From a checkpoint of a small transformer trained on Wikipedia: normalized queries and keys, capped logits.
Each number is 500 + 25 x the weight over its row's rms, rounded and kept within 0 to 999. Layers, rows and columns count from 0. Numbers have three digits each. The size before them is the row's rms in percent of the matrix's.

# layer 19 MLP down (transposed), 1024x256, rms 0.0859, rows 943-1023, columns 128-191
099:504470493456512526497496480517548495554446499499509527458517469527506540474535471507514482515447491494503483511492497468510516493506421509480519512501528495505521484508448517537491545518518484
099:521482479511502484519483496509477472500541526511553494487489525524520488483470487506460500485486504539452513511521521465524476491483514542509518472529494502509478529467464508502488467481525473
113:486514460506515514450523456541512480524483492525486494525500483533496479512474468485520454527535473500523505517511546509489504488473474486536494535474483488523487463477520525483522522491465481
096:470458494490465476508491468466480502484530461501506505499532501463503486504519482553494485520481537467452528539540494511501474480470511492508510520485491507542472502521451500545500485500469500
113:520506502505492499469465518495504479483470497532516483453535569504518484515527449483517481497517459509513497488487517495504481471519466499515529501521498452492529530494516544529526507468509441
089:494503528493509497463492458475471547510467493542485513521478528482520512489506516471506508546499540514524488511485492542527504494520474522520466496517479506472465535451484489480490507543489513
085:510470504488533487493486504508472473496460494490485510488511507477515551479490522504513498488523506481511503490492497469510519520527502520537515501499486493535521492481488499488481488481485501
107:484519523465497512502513552546453487493507471502456511507479482540495506536497474520493456528505505516492525531492487475501457495454500513508521499475523488470490465480504482521434514491535509
099:502488467501492505553445516511535511496493523464479482537512529485490496471555488488471527503484485532499497481507497485554493508514538514573495483506510498496529502516540471492497503464524545
112:473476515527519487474520501495501527522511521493521465514492536463466517443532464443488535470457534502526495490471534524484459516532485502492482477486495489507500519510530508484501494496498507
107:517514492479477466453473460487544522543493477500497491486513477491513499493512484483516504509518470475488501484473478492526509490506481495532500474528482490523472448516512476465547526512467441
103:507508460515486511498503483493501486490509467511497462519505541485515471452508506485506496493516459517524509476503478518478565473472490534544495498526517446502544522478468535498500519461490441
101:472553505468508472561491465518499503490512506450495553476503477486508512530473446493479487468504480531504509484514514516494523496512492546491476462476526499477497533462503515529486549468545531
108:528543467496462474449492478458449496528459509533487463466494528481505524490509518492519541511526535488495530524493470493473546489552492481464477484516517526512485512506526508474495518525480492
088:495509478529521518476467534525455499508515513449494506482500548471492487470501497508455484486502500494524489468486500485530447452506516497484509493516501525477549511462474496497449499487507503
081:494487458500557505494490493478483465529498471478485502509550495492517496527495506465509554520490470480516497518400480478517525466474493479461514510514516498506546504516534508485509495511502473
108:484479515535477496485460514491555479496477485499514473477515509476482494497512501440507424470521506488433521467497514520514512547499499549485555467481485516501520504530517511492533526528497501
097:500528490521509522526460498538478549497508507498489502482531518468515518538501499480514477514533515510528487509478485490504513467495481470527501510533472491486502516502496489509474492475507498
101:436501505477469531494467501491506540524485484451493466488530451469494531517507495495534494497509527522473525538481497426463510500503464523520501530524462473488458508495512473492478512540513502
089:524539447496498516566496506501500472522498468460489520494473527501491503468467518556496487487510544499489506534495521521508479488488509512486481471472533538492454482515462509456498513465509471
091:494495505501457483465462537504524519492462498545472521542504502497487491538477523469492460478551461486477492503458481515462493502476504497484488463474521508470528533499473532526540493466505483
094:465497509491465499523501488542512494486493493447546530500534466526487503511478487491517492531555516531530505473487487510498525486478507511481500501517475499505517486503442456533494474515497467
081:520511472510512484497461485509524522500525474523495546500471499473487417510494498520548487538514524527453493512467533500500527483489570485503470560490512495505504522494515543453494494518496470
099:505496475480497481470492521490500507482496505488504497495493491492493512467507466511493460470451482470472510517506478510495502531487501501489524466472520500540444508529481510467501503535533510
109:487511505533533505535524539539487541465536470474495547495512475519506535519494504522525470513528464508475528459536520535532528489468482506488524502509450494480497467521512530502500468485497494
101:469526522502514514467552529479546542491526530484508468497479470489516497491523521509541472506487485476501503464535494530498494444523464465519475489495509508499514472513496460488504442498490466
107:447513478473517496504533490489493473491484547508488515491507503535461523475481476520495501495500473513524476507483461537487502517564499517547509448500499536471521473464526508546505508530526542
109:492480522492499480424529475526495521495506511454473507486488544448516484520503493487459492509485496549487488474543488506484539524467526533456483479439496477491518496492516515513504509472494502
106:503463506470473495520524485523474535541493460522521529475503536451513496533477496539505511507503489511478494494467475486529513509524482489515465459506522531500494479492510529476495507523542500
081:488462462506491453496457500472492480524525521470497500490506503508496526501493485457477516522530502505509509479493491493494504494505496495465517537479529498520495524502497502458479461529462473
095:516455491499497473464452511537489525466464469527513485485546487487475492531501498515517491499500491533491496487551519520534482518491512494536476512475505498497501520503498475482474488516504488
095:484501467522550512461521458527566477521537484443514553488480511485519522498513506528476487538469509476495505523514509524532473486557512487510510475496509475513523482485473476533452477483479527
098:465494510518487530544508510467500472533482518476522457515503483529510552479511488503583543513500478563486477523520510511478520450503508490508504505502514518500507501499541474479502512481503460
099:529501507535506522492515495528488477500468484491504440540508517516532505468551487507518517512492488502524448491550550487471522547482483483524503521501501527514495520442501512503495504483493463
111:515535497557518477446494515528540524442503464578473469492514489498483516473489487464484479510458473531554469509530466496477471515498502485480530490491504487509489503570482488489519479461459510
107:449465551477559511500504493526501475511510456476481519457498499498501492501501538454487500500486519489470500511489514501537504531513510500497504444505519484446470491519499510509453502531458451
094:510487491492525508469492551480474531483496509471529497554490498510463526488469502504504503502499458491461556488483507512522504523521484530470523494502532478499507517473529484483496519499506494
113:499489513495544442436515499502501476492494500494474507506515506491534466480531479499557502506458477486500547485464506526487511449505501542501549503494508497524450477514456527490502529482497510
095:491489496505478511536486505482434451555495463524537513447492464495493476491465508555446487506515511511537540517476516496499505543531536486485553502525555507494466521489497528472490476513458531
093:497469504469488475481496486515507539515524534519469482489495467496510511495518526494500423508522489476495519493479484546479489484498517472509533522500510484495519474485478527549465498526508532
094:529488510508504505502558502468503525485503462529481568531454495452488530506472492479486491519551469512525502503470509490540522503477520497521495466490472458454499506514488457506530467489491506
105:522505481543500509503486493499515522506540451518456513520500488490522488491513516522507499453480477520534490503493486471520517513454507552528486527484506487568486509561534465541476513507542514
089:501505470529518498495502510483522506496522475482509448515520556489514514504490505527483552484485513460521463504482518486538519483505444486486492539518529492479499483491496489502469506507458481
100:468535485509471513505468489502469502444492474480500451497491479527542484487466464523509531489512505503472535524499493510519491528476518519508520516525483511505538529505454479496511506521486517
099:475475438481518494475473493486484532485477538493534508503460459537512497498493466547517519533504482552476523498484500495510505488505486486531486526481517494504520510545542462493493514513497513
081:487507477502499497475520509502541526497483502510523505476489483532528510502485483507510524482500485511473511478510529520472524540528494490514494497463517530499495477527522507501505516479473503
122:535464499513490495534516504519491546528515480506541523494486516477560483549547498467520485513544513503481479497517477527478490500492514512496498531521477490521503494492563519473537501483500510
097:476438491535493535493479481475500516513500533472522478504479520525532551537518504498475521493480491519548537534499532506484523519465475504458502472484509485487486533524516496517455482482483484
088:520472497506454522477483484510455523484499453524471499465486490487504509527488475461547525523458464527488540460502507479494477478482541468490481542528534488524545517487499480493529494506531522
094:487491496441508475503490457505468494508502460505470509484533495499540503518498526519545526477485519482508517520505513534505504470494478520525511519496465510479479495498534512453504488480535474
094:490538513555498489478499489507465502491482525486461534502502509512512536492512509484482482540497500536477488506458502498508498454528448472540506459507491499461461525491510515500466488516493511
119:502489496481528482447516524489480480478493542462490496535474474531435487478518483464486451482467533493506495465514493500482474519482536497460513508510495488500426474519498547497497493499477513
105:452535495477511522504535492437514542500518512498523495548510469490515470517517502534492473520515527519487479490498445469521495525480486503534500527470476507486487500474486477472490520523486522
109:507443493499463555512502527507526490518491545512552522501448515501486524503494513496489509511527478519521505522535532533513499491494524515506536512483454443474487527457515500529499493480519442
108:512490484447453508478468513469509506528509532489548476519539509514497479457557460503504461487509497523506511512459474492482517505520462501523512460513491479513476505500483536520512467481499495
102:517515487504537501486491540516492473532476503529518494498434537497486461447450520509491499481484509476492494510461465495464521485506523505510477516505502498472522528465496500517519521472483480
098:469576517466476492494519499501477525508521488508495458485510445502562450512486500515526534475498522523528512505467523480500534523482534540497502545499516509466479522450500512527504479476500470
097:557523512490477468524505529512479449472445539475486478488479496510456527511483515519479503513496534543506527501506485476489533481557542468495466541510486479493488499514551501514464463511500547
108:480539489530471527552504491475535498502521490486495463459474499502523457485517485550485500551489478487487473478525490529519508540494488526487457493497519455498479483491505496527489503519484489
101:486459491521505538482462511504561533477515465517515557506514471508472498501508508467512479516515491530417537516543487538480493520464503531511479529447492532470508500509526498484500518499503518
108:478491519510540504517520535506492517511515539538496488521490493532477493473526511485509463474472510493538487520512504481486515504514503490491484471479491472465480482490503515529515525557508511
091:484490520480476496513472503513496529517477509530502496474486513508459482517481486475488515510506530541521478538506479490464503515490495494478535519510523506501515522526509529480539482463473495
109:489479496502477477523496479510545535496488484501523547464477523456485485474521523494528513490487500511520471507542507457476500470468495497520516484461541520526494516505506523500562486490494483
090:509507456467490521536475447550474466471482516493501497524518484501463451491481483530471463498508493484489509458492485523478514508488460496513525498525499517507499499469491496514450522515487510
099:511498481479498537495469507494437474546542520511465505533480485467474526473505473513526474484494518477490478500462521509519470496516520490513524494532490437502472525454519462462533517512526437
112:489478514489448528503484492475486492515472464540525490541496504510533522448476461473443502468484508521498533534489470491510535515483495512500509512482510512544522450528500481461498557523465471
103:503450471568497487507553498489470540518512487539538490509473529473506508500509522500494454482496503509509515490450508518484473501476516505528477457526530492541495504484521498537475462491584501
084:496518499499538511504546508478509491500503515483530501517479523475470513473473505552479480482466469521503511497464492471515503513484497482504489506535516486514503515484510485499513558486489472
102:513507488518496474472523541532511507478476501494512515515473500544493499515479525478547521458517504515498500556470532472475494504501514473516487481514506421510478478524490542516501522485539497
091:515545540483517488465475540506461450488483548545472507503539488487485473489489446476517482476508513475489462470495500489524480474494487519519493473518499503492500491515478509515487506487488492
093:504491501511528518501492488483467521488521461510500480486482479504503518470501476528483513506503499526553513514454479483486511491492472499473527510502537522432497510480542439532500486525468517
096:480499470489557483492509465533531510518545499548514489500472465498489491520496503511500519489516503508531533496505487478521513502522532514481515513498506484490526532513467526516540489516473459
116:461529470491563452482479501470493517454492482520522489484474447498477508491526495526482521533482494507459475481500449473476502540530477498437512503522510463487488533486510514522495531532495513
081:509523474487513490499499468502513519510474541478508500496470532544502523485493474512517520448479504461478489527513483498529499499514493502483462489543528486510518524483496448488519508540495469
101:511503481487436527464508503515498513447408505472514504503496448513523502484483487534507477512499471558476481498457509527482513512486509505506474532518547535439498505488523506477527519503497473
102:506506525505464517474481513538529476513544511531484478478494511469474526490494499503457494516475490508516483542488512491501537522470529498511488446476453483532472493459547524482503537467505521
114:496470501482501516513467503525497496505490507530468550494471522478486507505481532548515521488482505484503471502519509489482523554507513486512491532406529506497513534489522507462540497452564491
097:489491502479495514467502493515488486519497478487491455483483483497537513523509519491508512509502514509456551477485521552545498481481521506534496494482492524484466530564493501508507523460503539
108:510485507471498521472520495469487496495506505503494541529521499525552500485501501468524515530520459504435490534521518496502506513487495531482514521509508488521475527494491487499532482548493503
103:478493471511487494465496510541528509499521501489537486463492476466501531532492512498499487464494514486521521480490534480481514505495527511494522479505472522540507504530505503498491529462481529
117:517505538484511491489497490474442509466487527501517506497541488479485494543484511537516515496501488516535474478486523483487509496519520553568523520473522488478531504505502517508450453477559521
# layer 19 MLP up, 1024x256, rms 0.0965, rows 944-1023, columns 128-191
091:512520487484493539496502528472545506485504478503461492530505504483507448512491502478514506535471514507548458477496486486506528480455503465463513498485532479509491519494511513497515526509481519
114:521533501554473503509456543533488521495479504540500472501448510492469528513503460477525483513485510480520485503496503505450518514453473515484517492542492502497496525493484470495536501475494496
099:551503461495545519522469503510476449491501523554534521510500528528485538494509467484479466478490514515495464501506499513508478532487529553494549491543475508521512502467492475505475474562463482
116:531493503472530511501469516489516508484486528498495444477497478546455523476456540518501477490489476477517491513474487436487499545468513486492476477469484468483571524525496488503488532467503511
087:487506511460482490510551506495468568501508468473543485475515459499477529493492548490495485543535461539504464534441513490533512476517522503505494452473512523520509499525521504473522516440499530
077:478525461491473501483538530491502497492511515481481459536483487496503491487510482509495542500505512490478502504482495490486495521460485546507504465463541484501499483479442499504494522426496452
105:492481485500482502519509529466500515514521506570459462520481518512535533520528517455473523475532533455519503535496482484469499487494492474517466539456518469483525497480506511550513525491475468
102:488505511474496513489486517513545507553500499534451505500482513524508479500485477488464461552529565482490490481504440494552495498497501508518493497504442501533534539436511494454481497471508541
115:517510543506488493470500508504455501502506546540471521495508502499503531468475481500504495498493551505492488470499475498503508507520515504476480473521477463512484474532507481526488468458481502
106:487498439508486516493513499487543498452502487475505504503521471512518519519518558486461474517505494452534497489470500469547502466509473477479452425494496503471475471507542469547516480474513504
102:489460454460491505487505495519473522507493555456547483473523487541486518543452513495541491522547474508507477479484495517503496474483483466458507495525474488544534457512498517538529503445524525
106:538514484452513498484497551514478466529478506500519489496468559555492512496487491476485488504498442471480494511506496502506510524466491546476522501471525512506527531509482504536511472517508527
109:484499484488516497494517524507535491470528500478484491535513484525510483485501554452523499529496538528534459498466482483485492495449491489510516478527466490459548513515473470484530514494489479
086:472497472492541525470498476469535476503480464558492492507484480494561516492459500478489479479471466497476499537470438504507481504487524499494503529541499513502510499487466466491500467518475464
085:492527518522501511473487489479526514455532487491524504498486490508522514495469548503468525476523475460536489500465480511503489482471503488520497507460471488466498466527513489522465521527507491
104:500485512473531476464476529501488491536541517543472516461478533542486513473444536522480452486499540455493511499507444530480493526452509511483510513483459477492522539485536526482496509516471519
108:503484542500493487484418564508523519512487501524503483509462509476496505479490497516517462501450540465516536499482479472487488491469520488500502487498500510516502534519493505534474503506500532
103:495511490486537488454465540512546462498489480546559490521475526502484541454529486491436510484500527547485491516467518464508533489463483474480482532525542499531510504501507513492460496477521472
094:494520534505515510506481515465499520468454472554511538490497524503517512492482514505525518499514477530480464498469502503458501485501513492519491496514517525539508484499487473467512487470461464
093:512497508429566521517504499497482495508509497482542520462457536475557532501452511475495482502498535507510488466506522509524506470493511497512535540505499499537496484503489523541462497511533472
093:483521546511473456488518517494493480482477504491474472477524524514489574508526549510507508489524516561520448486518478474462470505457503493509513481516446494461481509502511510520482512507493481
089:503472462510480525470503494519474449494506497475554492471534512508538515515530520461526522518523516446526461474454494509470540450463480530494462496477497492528516518514516483480494489510496491
097:546478503502532519483501513491480465520514524506490518511511502496525498489471489427495512512504498453471508540473507494499513550512435537476427505512482503542498532490458501514485476495470478
113:475523496452541529461506522489492528495494543495506525460531492530506518530466552511481523503456502499480468497514489499532475511497524513515479508496488508484447442496472462554528543467525505
094:511529488461498488495531513497478492495475509499525484468555536494496490521457516471478511493518521525507487500498496520529486461516482493557533503496550463510494518484472469498505559491511493
103:527542465511503493486548505494463469525494546458467469484517515507492502487485472458514496477517478532491473454518498493517486490498541538485497507503492504538504482516452505479510513453499543
107:538478503480519465465501587477495508528511518490498475459532493512486481503521526515528490508484454515490513484511497500543486525484543440495520518515456465499490487483427456502529505486498491
104:486483485513513522476515525462527485522509509561463429503530512477502522503477554506503505509487481541499484499478488493499495506498514563485470500523481530534546519515488452503480452465488525
095:521491519486515485518477500483529514542527482496549548459494537524507493494481465512532497510510509570472478533493511468509503505449497494469485489485518506463507504458468512531519511494525505
099:479474508498524498492476500490520495505488513504525505462491564494480489513520491504516536496497506492496530481509510440519501514455456501497492483478512475478496463523527441475523524496516491
105:535479467456514493491446504449470495495486482441532492539489513491499501520524493496510505512507507444498496468480523519500458491469499559443571483499482531505517481503524485458518505489481500
096:521513479519479415518500465548477472481495524465543484487472489483438515520500461494495467516502466484517442483519519476526451480473461507563531512476498557464518463506510497514495509504499511
102:500543516472506496460520512462485494475471490497502498524485506502470576466468522514528534540464499490510517497520497485519498515504489511511450509504542465472497546491495462516506484499458489
108:548463517461508499482506480479519474524521478469508475454536496544525515493467501510479522485495524515538486530486483498451489529497476535525491500484513457556495500524492487489507495427504485
102:511502553522506505505488451441536514544534495543472495492504510531510476492486519489485533497464513508504465481460507478532473482522513464450477486459500469517474521500518496540500528512472516
096:557481473491480537464527502507517477475554528475517505486542537494477517493428504482464484511498454486538471538481483513498509511518494469482464490482529520526530514519458475449490500485481506
105:514514480511504498428517513487517473478493493498529524495506471491494537490549472515489495475493490482507551474494476503475518484438500559506472494513503508472444518512453462467508536474535484
093:530480563513481480480522507500553484529491526471494519510517500521495519494459495442483484509492457476483476513506544508472545511490490489515540475470491482532458525472489455447524508467472458
087:518481529462506461469517513511541514540446486488479535511524494482527553491489490498481472488531478447509491517499484526468496459471490494460469504466487522502526514482489497546516504518479524
092:508467507445518520518491500498493491524482447523524522517498526470521508520510496518519459448472494485530493534468480490497489493509480526468487491522494532510446501508506458484480516507492531
104:494545517494517506463511508490510505490530510519523502489538562493499496504514488480529552494509470484448469454499493483489534550496487491506478441483489493487504470475440470538525509484498488
093:522540471522522539500519541516502505485537530489518524473507467538504505474472517464444489534512479528514483504485491491496529510509474488472513462471502495493517510518476501509476515464501523
101:518489513498515518512499533489495502481463473489472476525538470519551467508518455462453478483542534502490529462512469490532468506506492495475443511513464504513456532450469481496533470505449552
095:502453466529529464518512526467520477521498500503519503480532515534490509519474492510517497494494522449484485493494464481494472508441511497517507452487536502469509509446515528478508518495498493
087:506479531507562497496533519491498491474513507484531491481493479506523472477481514496472515512504487503550504470514458533473480452507514520501497449508474522533517459452530503459477530477460478
121:539509521460513522465543545494509495527507494530513500508513521472535556513461519485517534520482470517513505445503505501480560483524509457506516512475498482517496432493504475475511485500463481
093:490500503516507566478513524506483484520495520474506520498488494527527464474499487485519499550496489521474459508479491490510468467503519502493476511500502492481452431498475440491521493483415479
099:484526522544505449514490535482484493489491498507508526469559557483517528475475577451495500553482504492502475498460486515469509450473533490464509521503523476514524514498544492526489504532514492
095:475488433481495483510445510510520491491483475499507459497530545525487480488509511472473494474539499527488529500521507451538474498480503480527473452486484491459532528448489496494467484493508509
092:494458476479505500499499498477515474525501478503517521511481474530498534486507520517475528522501515484532476526481523511460522526476503470513488531475467490542483476526478460489471519497517519
115:539482539498488459523490502507543488497508525512502459508508551524490557453457535518548519493469483538501509517497505468537474519493449516494532504501501481496536462531474491479520529480501528
101:544534535483491519484505494475503499472472539539503500482517479497481554484496504481501477526493515504485464508521504487538458479532567470501531503528444470555452493537458475460496517484455509
105:512523488484486499543457526505524486450499468485485484511521542551527497522508469466516502533522519510518521470478522480492463501456513481524505475450526490509496516474493491471450493486494513
106:482493460536532474489496536491482513457487463494504476479559506482510497514484478496483546469557483518529467490463537472502550508499510506493462498525477479476474530468475485458487503481479494
100:496521508525502524512501496513509513503509530492522469506471486601504514521502536523466514512517546539520502499488533473505470472479486514499493496495473509563490512500511495485473518484502495
114:493496475484556462463475527521499464502517479475505440502517505532499451475532524439491542546532497476507498514495509487468490500459483523460508478497507528497520530517463453476492515516511466
096:503503516523542457492459536468502502503472463525460538489537497491512495475533535490504547469465517489500486556480530497476501510470539498533489527521527529451515519534492467493532490448483487
103:498485512482552507492460504468504467564474496484494531494508506499474524541494521502484467477527483452490499523496488459447491518477522487513488467502528518487487500507510467490522515489517452
110:503452512511523521465479501498526497503431496528483522482512493564472520498502503523494493510498504486542487458520472490494490491529495472543480481473516487479495507448497487483454500470487485
110:512502551514499466494483511470491501506522529515491496485544533480501516474474503474528557539472515476496442539503498446525512451503508493486499530534525470474477448516512414471517492466522520
097:513495521503492483482462522498543510485479491456496474488493529493505536534472533467535492529504480457524513519452517506466508455488539525515498463475526532538489542456505483449485517479486510
108:504504501474509515532515542482513521494437515473503471491506476525468456466508502503511534535509487538498505505511495513526503513471531479510488520496530495499477480525502448511505533489500491
101:523502518459502513460463489477514468495465463525503500514549452511509522485462524504474487523501518522478520526456490488530531550488503488508440541483516436496503484502529485458499475487473445
098:510481477478515516497470502519529529535479474513506486494506435543498491498520479464484499488515497484506479498485462482530460510504486532494475488464484451546449534452542473492527493489502495
111:495518511445509497519552521482531492537536494495483448505508492531485482517538519494524502510506466481491486481514512483513531518465484531515518471492433480517458505512488520517484484479513556
102:473485489499566491497495483463480485509533499506468494529545475472482512466497523529437472482506471496519519502492508506487514466502513506479496498514534506527497485494514507469540497518470487
085:515476566490501473489482464434468489486483492483489523492449538511530542485453472479504455496524533488496486469506477453531484478482515511525462482517497503467502501479489450514490516524489522
099:526518523471453510476476496521488538531529502504461495520504496508446488517480566535512474505469500470544486493497511464504490477505458499490534550465518466486478488443497497496520487463512557
080:531458472469501478546515499487529523508528493484521492507478490519530551532516521508458519505481488520515482513462474501485502522471531466452482536478477525507519502513528473525500491499508521
095:486487460478522517477455477481471522521501450507496512501505483481515481477469490535489517504497538487550517508488453502485544494459504568529463506517484554469540505529491485544521510474527474
096:472448478487512527491470563523479516520486505541488461516464503502515511542507562513530505485486472457495477517499529490535496521505494431505464498571492526491501502508490450535501507501562483
109:482508526493500472511496556498530491510491481516501530501526483514497545486505479452456480494522473480514487475487503503462552509446500508544479502510526510538514505513487463528538495442465510
084:512503521483487512465524496475548485508506554476521514501532550506494536471537479446527508505495459481483477519504501526502467516496488492508504514499509488540504471517510492496446471446485492
101:536484519504495468490520530438533542524562512507487515492492474499488527504492524513517476531476514510506492460498490510474536470459502500519504465470555514534497483449493497497458473494477495
101:516455532536482506492499493470506515480518515511488500441493487507506496493531476532512534467466509482506480517494476481474456481474536463527499456499475486481493529506554508508480560496528474
109:528530508491517481515518537499481498447512489526500505453497484559500580489480505491510499542524482543469523505507517452495497466470499515520471484530524507527522545479480508480455495479489555
095:496508522483475507522513505475501512522494500507512462445473517492476503474495486492503534472490527485508517503514486497514478471452492520494503470508466488445466535468481492479468525515434487
104:540503519518517501505483506506503421457476487493484468547451551492473514494482528478516499492559500512505516524480504480535515508488443507485537481483497467504499479480458522491533544496517555
106:509483525517460456497500487524531467486455517503503504493517457511483548506440519435469486500497469491539509465507495489503491504470526514517511479470498501503505480506436510523485501482498496
113:512474487497528510494508498474501520518479479488470500510483523535522471506441511516462483515523532490563508514491487497483471517481511506511462555541500489436490466521527478518526490487521508